From a checkpoint of a small transformer trained on Wikipedia.
Architecture: RMSNorm before each block, rotary positions, biases, untied embeddings, normalized queries and keys, capped logits.
Each number is 500 + 25 x the weight over its row's rms, rounded and kept within 0 to 999. Layers, rows and columns count from 0. Numbers have three digits each. The size before them is the row's rms in percent of the matrix's.

# layer 3 attention value, 160x160, rms 0.117, rows 29-31, columns 0-159
100:532490524511530485504522515478571486516451531521506477541497496526519495556476506496524525551522500526478530521544509470501515525525495473473472495508485507501474542520547506473545479486492512504511529500528505537496551509513492503553493492516478509526503509511512484495515512474520491495487501511465525509518529480532516479512446495481551506523524501498462524493496524521543496484546458489533466511479488453497490485491516461482474494483454521491493471495530491520440493568484482
094:506499507470515541517502496474470536520540514506521522487473463485497472543538476483537510507516520488494502510496510511498539508492498494535505506493466471480549502471518518470543574484516505550545456505525510500498524512520468490467500493519517504500478537513492498506442516502493498537500500480507477469489529511524495497525523512451504484481532541540479500527506513499476459474474493469524525505494541502470511522525564526478486495502480491504525555501455513565491532520517554
103:534442495511519496434488522530512515527527500457519520509499481521503489445516488536516529514498533507488493492520500491492466449485511501504499505460492503516528492544523504500519524496498490494520481423512486515462505473488490529494512481470453478465534472498475547525478480520495481521528504450523508473501503470495502536468487454486511512489503513489549480507512512549491468476502497511517535469570492498475485505506495511500442531472494482475555505438515500499479510477513483
# layer 3 attention output (transposed), 160x160, rms 0.306, rows 29-31, columns 0-159
097:508480492468440485491454574489463531476513473511531510459480561506535489469484508509469488510487487490523461474511464491546505502466466519550489497560494477454467470512471464475465540498504468488501553493503537485494530504527502513505500497507503498495500493490491502492508481500512520521540499481511556505524547470530533493527485481546492489496489527497523484493481521492537518490515532454489502525453517463490493518531524501458530504503532525508468479501500488522497509483502476
095:507545504505497498508499493560499471503458513505498493466498520515492461527498498531513496491454534525518490463536478536472461516513485512459482484489498491473528479491493507503511525482494564477501521516476489488504483538478484518509511503479470472495500443540521548497531453491433491442533526508471511521491492517499516485522492525504557493445492474485497550489500546518528514484520491519518463516464486489511501512506490500548493561498527527493508534551476487476482479511509470
101:527536498478520517530533486538512458498486555511458466523489533484508549481449496489521483480513474527455534497489544503496488564485517492517547478482517461482563519491466530505499536480507515515526501510491535523487475497466529519539538502514508538538527531515529471492511525523465506478483496509471534451530477510505499494505527535500533523477461520505498487499504514504507497519530525491519508501437500525512507452491484493481524491473520520460498506537497493512548499503489531
# layer 3 attention query, 160x160, rms 0.105, rows 32-49, columns 0-159
100:507496494547503519499501475487480507510512513538488477512510500512468480474478515522482488511493483499497511500488489516509526493516507489499526505470477529517465513469494434431526528510520492492483521509507493554484489483515491493530531508490493473500552519470521519548525505550462476539503526455479521476520500481530541485525520530493479513492502523482524485452539500445540453493529497528459506454480476479510497465478454485546475544471532521526453524502464485463480518510511473
093:512510523516500530469536503464500499497522520470459464500503509488440475482484537494506474482475508498484555554498528436528502532514506497484507511482472514488506438497481521485525502505502507534509462466498510507479485473490475527499522492523515494474480488535481552511504518494489465479571534518494536525504498526493496472528523484484495467504544515484484482473479451519456524516503500506516471528467552489514472489482505484539478509492477522445506496458552494476495487460536480
088:534513475532512498518509478486458496489534480474502523518497562458488508484496487511488497553510495485493458481506509534468480514526524488463496481509537531534476532482465524487498517456493498469470484484494501479548506492490511491475465517537504515528506487479567496551483507509491459481481527527493505514522511518557502556505546477487510480511530531459536552488538500486480528483502493513447476466503435476510520473515484470528502515466480513475483489501489462491510488501466491
095:474525537503481520479515503522500506491473491423502492509505500518520500537487488541512526497523490504452469489497489498525469432503560455468506499493508531538506490467567483513498497497501518497529501472516483507504514500531491481507468552532532514501438461516489522490520547491519534486483538491480482517515488498519492461506470505495509512490498499501527498482492466481503477474485534517562494502463464475506458488535516506503492482506489535421534479518483469505508538530500480
095:497503489491501494475518502528525489474445506516508550508481469493491464461543518512494502504500495508514485506494474455543550532492504495520478544508526507477533531509486481547521527510524511477499494536514529515460493514492529528460511508473483489499484492488502517498521458462497552484509525520496472532496472501436455539481499525440552540508499468512505474502482475498477496438494508464510526532529526539476508509521528545441509488511483534473524473499523487508499514497537507
081:518497498496502480521476492475516498516478473477535555496507504465487533479449493533502418482536507488512525491524516496486497533478470518539495498529513485500452501450475486469464541491481515482533497483527506484542483493515526524502499510503540458496504558524493469511496505536484499523489524489526492503467519546533483526491477474501520475486539507487493485477499496542525473476526498466474501478462464505484481545542507548514504506438506457473513495467495520505512496530456468
098:509512516531503527523486507513467515505493524473542510515487508503537481512475464500539492518525479511526544496463490502476487503488522479500525488480504502507497495482546465536479508513471491489457523512475549536483547507510453523499538466457522512473549495529552517482528498504505434499485527464513523552478510500496503457497517513499504490508503518503522514501553452442496556512516508547473509512488500486456521510529512476517497548523531486472501498562470498520483490482490478
103:510501515522479524496529525488479516462479501466527533491474483476515459505515533515519493468498531503503525541501534470517533505473501485470532479557514428490478478479536476533494498468546465496499452486493508510489472536526513538510498489488485477494577487493504506488499491459532480516522494508509541543513514502444516528477561470495463468492543512505480490494484473517472459540522518504488493528512547530537488474491508497497475489538520499537499538491521506506525498497502479
088:487498533487520523482452543489493486499510461521507514525457522481495465507547499496514497494466555531531465502492517497500501495505463515462488512492537523513537516527496528536474513545521484523525510529489502501458481485497516470517458465461509507524477496483526494446458452503530497504476469532475493476494494479553470527496505498487472506510499548527473504478466513466461498455466488477562495488494494467535493509493527499473504490474480489466524453521499494548506458476484473
084:496458536542479559473510522497510496526506477454492501525503517515493448498470499478529463504503502479519557478477482497483463540521534463507519486519491490459534457472522499495506494480530457468419533476486521494500477500474495518488517515519532543474462467504501545477527484530541495527496500506459498542482465525493475510490476505482524514497461505479493521502510543539475519480478476512505461486463499506521469502479464501503492523468475465506513501487482476496531479499492548
101:502510489494509478524511511484502548532492497507474482501481536545494483461498462530479489493500538466519484473505533464435473461541501539476510534485523520498530497505478508515515518495498487556499506527472514509524512490524506487486474471513514471522485489508532512518474465490489452527542518537523510471588496511529489505515492502476503483515488518477491541494484548476501476554550500482505480474473549509520493496497458504513511528513466492505516522518471460549493509471451474
092:511499526477498547471487520516513462458499467523485485490509468482500475550513550474462477523498538492494525516518496520486511471517486506474509520511498467460485497517507510539461505472524481449532473476490492505482517503488489483529503515514491520485468494488494485443499549532488536492494477516491486508474508464548475509489536495492458513471470517447487484472514488516487493505499496431487518509499490506467472600498507530435497465521501479465470502475539476497504476494505499
085:501491484456496490510511535529500484466520480501550494481513547499487497489532540508528547539525488480541483469466489543494530515498531457495512532499495443495472506534485503495485484487515535436500473483515511548483515470504477510510517465498480460490499550496507535512533492531485502521462455517523483523531473513466509484526541513490491531493490459505519502465477523516513516524537537488486525474476453507538498498496500513502532493488510513512507518493485549477562436500496490
103:500511530485525526493478536502519522531505486500540509499506509494485447512547483505479513487492492529510443506464470426577500538490472500465518503478493509481508517546498489483522472512499467515518529514509524500428493493492505518529474537465537523497502489500490531481472502503508510534502455514448515513484473511460486547515481480509492494530493508517531502489499450492498524477470475516557496537487532483485481455491498526485513507512497477480506471551473466513467512545522497
091:527494507466481517501517506540494498501522461528489508516434495469496511503490469518507497518502499556566522494488501513498467498543535529506538490445467501479505515513531460518495502517505494533545443483502484507523490493471513473442520476469457465491523504505508513491509530469501493514521556511510482495489562496531483490483521498477543473485491464511530474507477493479491502502498511495548521535519496477478532455484523488503521463456502539479521522510447470529501538489530497
107:512524482487509524482545483545474467488522524459491504473508490522507549504526480516496533521559539481498449495482475507512526504532522505464525529487519465471530513516547557511472493513524525521453478498506494499480555499483498517496518521498490483529508479535493488559477506482490455495491539474522516493492496486484501510477444461501484492493507477476528492464471495520517495492483496445489511517473568503498513525464526539524511494536534464506482515505521491460518501498512442
117:428541538504464507464514465475461522495480484502523537497506507501518489476481496474532479524502482471480504476471490469494553510518467517471491499452523459462477477518468503481564465501521488501502540494522514458469482498500511539444477526465476451449500475507527483479525486506530513520520491474499484503542460541505497517492487513549483477504470521495454501497472501485503479483518465508519499489488474527471475466434490491495493517488475502516500499458517482508518485511501484
109:484459533504465472541505538479492450467489514526563514468469495508485516463529476517498519524528473493521463513466522543509497469493506503507529523515510522578492499508486466467557484511453512519521493502502516481570493509461493489486523521493511517527516499515471552475452516492504496496491497497464487496492498516515455526466511507513485526516513516458469475510495519509526489540486486520510511529529497487460495520517469467520455493500527502534485483519451484537502545500493506
# layer 3 attention key, 160x160, rms 0.106, rows 32-48, columns 0-159
090:493495450488465499478515515528513483516516480492503526505495528497462473516470448482470483538472526476478496478484496472465508461489505493523466492530476514548521488561529513505485481533497493511516530494515457456515542520489447536507462529518531505537488502507476512512482477443508477522517538493528502501495507551498533495513540530484490440493537527517519465490500494525511461508556517497508496502473481500425510544499513471482505493502516490485537512525496526460507518508487472
089:499521468531514515504550500519483465463463515473484512509486499511515539510499469522493550472505496476498446480527498485483455489476489499509473457529499520516485481502534489543501535480522515482484524539507530479489541449524469499548531514532513492513528562500474506536472537547507511500473503460489501499565467478494502495480503473522515469512513519486495488512504530488519494450465515522514509503506474568541511523502501506470465517513514522515476483516513495465475497511551459
095:518532519514535512452534489499444534508551518491494508516488492515471497544522477504484484479480511525474529499493504469486429498486525482492453484516520525548528469534492526500504509503491484496494526481518469510535456477469436496482542522475488512492480478485492490540538515488483490522498512475517551516515496493517454487544470507494482470532476539464506479526560518507520470465510483497489493526493502509466479510451499462524519537519493447524521508526520507471500520480488484
096:466521477501518512496466510534506515462470473489504498497504518502481478495516501458458497498573511502511533547504532472466479517453492512523516493516462506468507461538519546454473490481520482522520493438491469474486542463525514491504490554487550491488545554500517531513460476478472513460540483534515493519526526497468536481466468541493526518505540497533485462508483516503506499498483497508478500490513519501485519508480481504477513512501524489494484501498525535495460564511491510
096:529499553498481535509508503476515482501457493546479459517494468467500482442496504477506515503512470504525512504485480510533497484521450506529504514483545459497476469472457489511491503471513489476538503500475487495538483497488497511472455484494475521446506475508504525443507463505523526473481469536504487468495525479487530506477532533477486486513475473497481482520462531498502470487456501526461507559484509465531537492469519475508503505451488512505463486513486520569468454502483512
078:488500509493548530516484463501510529516520518482536496519484504501510514445531479497482470496527507503482535481454501532465525472470530489464528484450496510539480501505517490538487540560500500451499483509517507491483482511506517493546452498483436536535510459535466522538502490473479501470489492534474509497489538495487513480502524535512527454475495488495530522451459473503498532489483523498532520493534491491496515510495472528514473481503518496512518511453442485474520487547542512
090:517529488485505530474508457533438474462500544467485501498582515473466519516496493539472520483498488488490549493498530521462510483474532491514512529497528528573541481466473552508489513475513463527479507499464501452519485473494482479512470484519552484520509499507487502543486458518497495499509495491495527459535471497545542493511508467521507500466487491493508571457506486534528530510513476474493497480496497471501516505475497521509475504492496507492506470481523496481500473494526482
097:540450484535489514536494444508500532487520515542507532505450546508493534505501504515498490517462489560535497470490481473479513498550465536451489509484507486512461518473500484520497509511474469512504490507496485508502434506500486508519562481436479518501493516515485490520523505530463519486476517517494479486460484482490487505513480463541544481484491491514506535510500507488499501518503489521492560474489522528531458471482500486550456513491494547507516494472529474495510472461478468
099:523453514482447529502514531481518483490499482526501507501518505459519501499458509534499509536497467536505495497528473484540527502516450498498529515558456479450495481484505522518508520483513531514515479480468517529511516508448468535500554484541490503475472518519543520470522486490492505481476440489502498481520488474501494501499495515499449527484498462512456446503497495490512525509507487498460527525513518490522493494503508524444480503493507517501475472473524490556550437506468537
095:517516530576506495493459463511500508498461486484547470490488495476544464503500509511492509488491541516547557494531509484451486467464488533465492509489512548495535505481540467494483556528520473488498474505534481535507486462464508477527489499522495499482482509518444505497488517498491510483486508474499513482463459533486456527549479513437519537508507498477508525537540503496515532506493496514507447512491530474522505475490480523492517518493485548481505491542479504472469493504510504
094:508558491539531503487526529526497494481516491452495502479492473488440513496448500509469480477498548540547494482520508501495505515455488518505533474504549471499500550522493477473464501509484526469536508492483508504491499513498473522477500498463524463473509480515512473518504524511517528494542522510491524516493513508498510491533493507470461524538478471490488478542481494506454540465482504448476488505521442532498536473463462483520499494451502514516507559491502522474501561478513487
095:519482497476504507500467496457535539513470498516467498495487537482479494499462511519453466552525464502533550501505536485473467496490512497490509491498514501480513502481505495514490487488520508498506535500487487487516507493537516477461498470516512475493564477490531485522523481540518540500479432475466487523493525469510490499513541520477507546504463476487506471482483555503479500531451479519533502470492480521572514536505504468516492449460493459461525463524501499517525461472494502
100:524495486492437528541506513461501486489531490525503482513492500423487497508508483480510515489502501490472535453508481470506488484529495514472485518519498465496490524531475476516495498460561502525516502506507493474519490462444503530521498509472496544460476488511512504469481478522490531482476466510463515473529495492497476558515506515499494493496485507540434483527505493478532530522493513488561498461543474530516516494459540483489470490446451498518507531508515514561502481489499497
112:516482460471464497494512515513477543516475508526469522498480517487494528518506492482488540493521484537515497536496503513498508480491527476501497487525541469516501511536509514522511436490547499517529504480463514488486524494502460557494527507469559482477503514515494458492533544531495529500494481525504448467512485504512537522518555521472455482511486495488513525490502491516502518507492495481458489530551501552506535487476498470556455488467531503476501502480541523529517432469507507
099:511506521480452471534485495536481494526458489516501507510481509499448477458497510501503492516479504483518515508519490456467490480493522534480560479469514495490511491494525488470505501514502472532498491475480456475520501490524437479467492497470544483547504521462500473468526474459495452478549505537493538509469541523500520519489466479464512499517489515508479501475509534463469508512489443481508500480499566519479489550542479512486520488503473506518488455499451478514517537490482519
105:499484509552496503531485427491464478518504508473473490491520469519486488464542502516504453520486505502486453524515535511459445521495532469490488557482518510472492502550518489472511526527473454487498500548479488483507520475492487506492531490474493499539495525516493471493500516498481503495526489524485501492451523457452498491549474505479495514505518496537471547525530521525489506507541486524531519503485499468489491507529519564506474488536507466487528522498473504461490564481517501
103:478470467449516534484495532496464469461525547542506448487483502501466520477481466493530495531493527467503483499509499493470505490506474480525465483508491526489548480502497480519490521509495482470554492508490487515537501571503469528506530457517516487534483497530501467479492544524499486487477498485502460503503491466495484476489461486493524484557522507527491541513572460514528496491503505533506532466452531502526459482517503520484450512473523512513471510515531505475501498497540492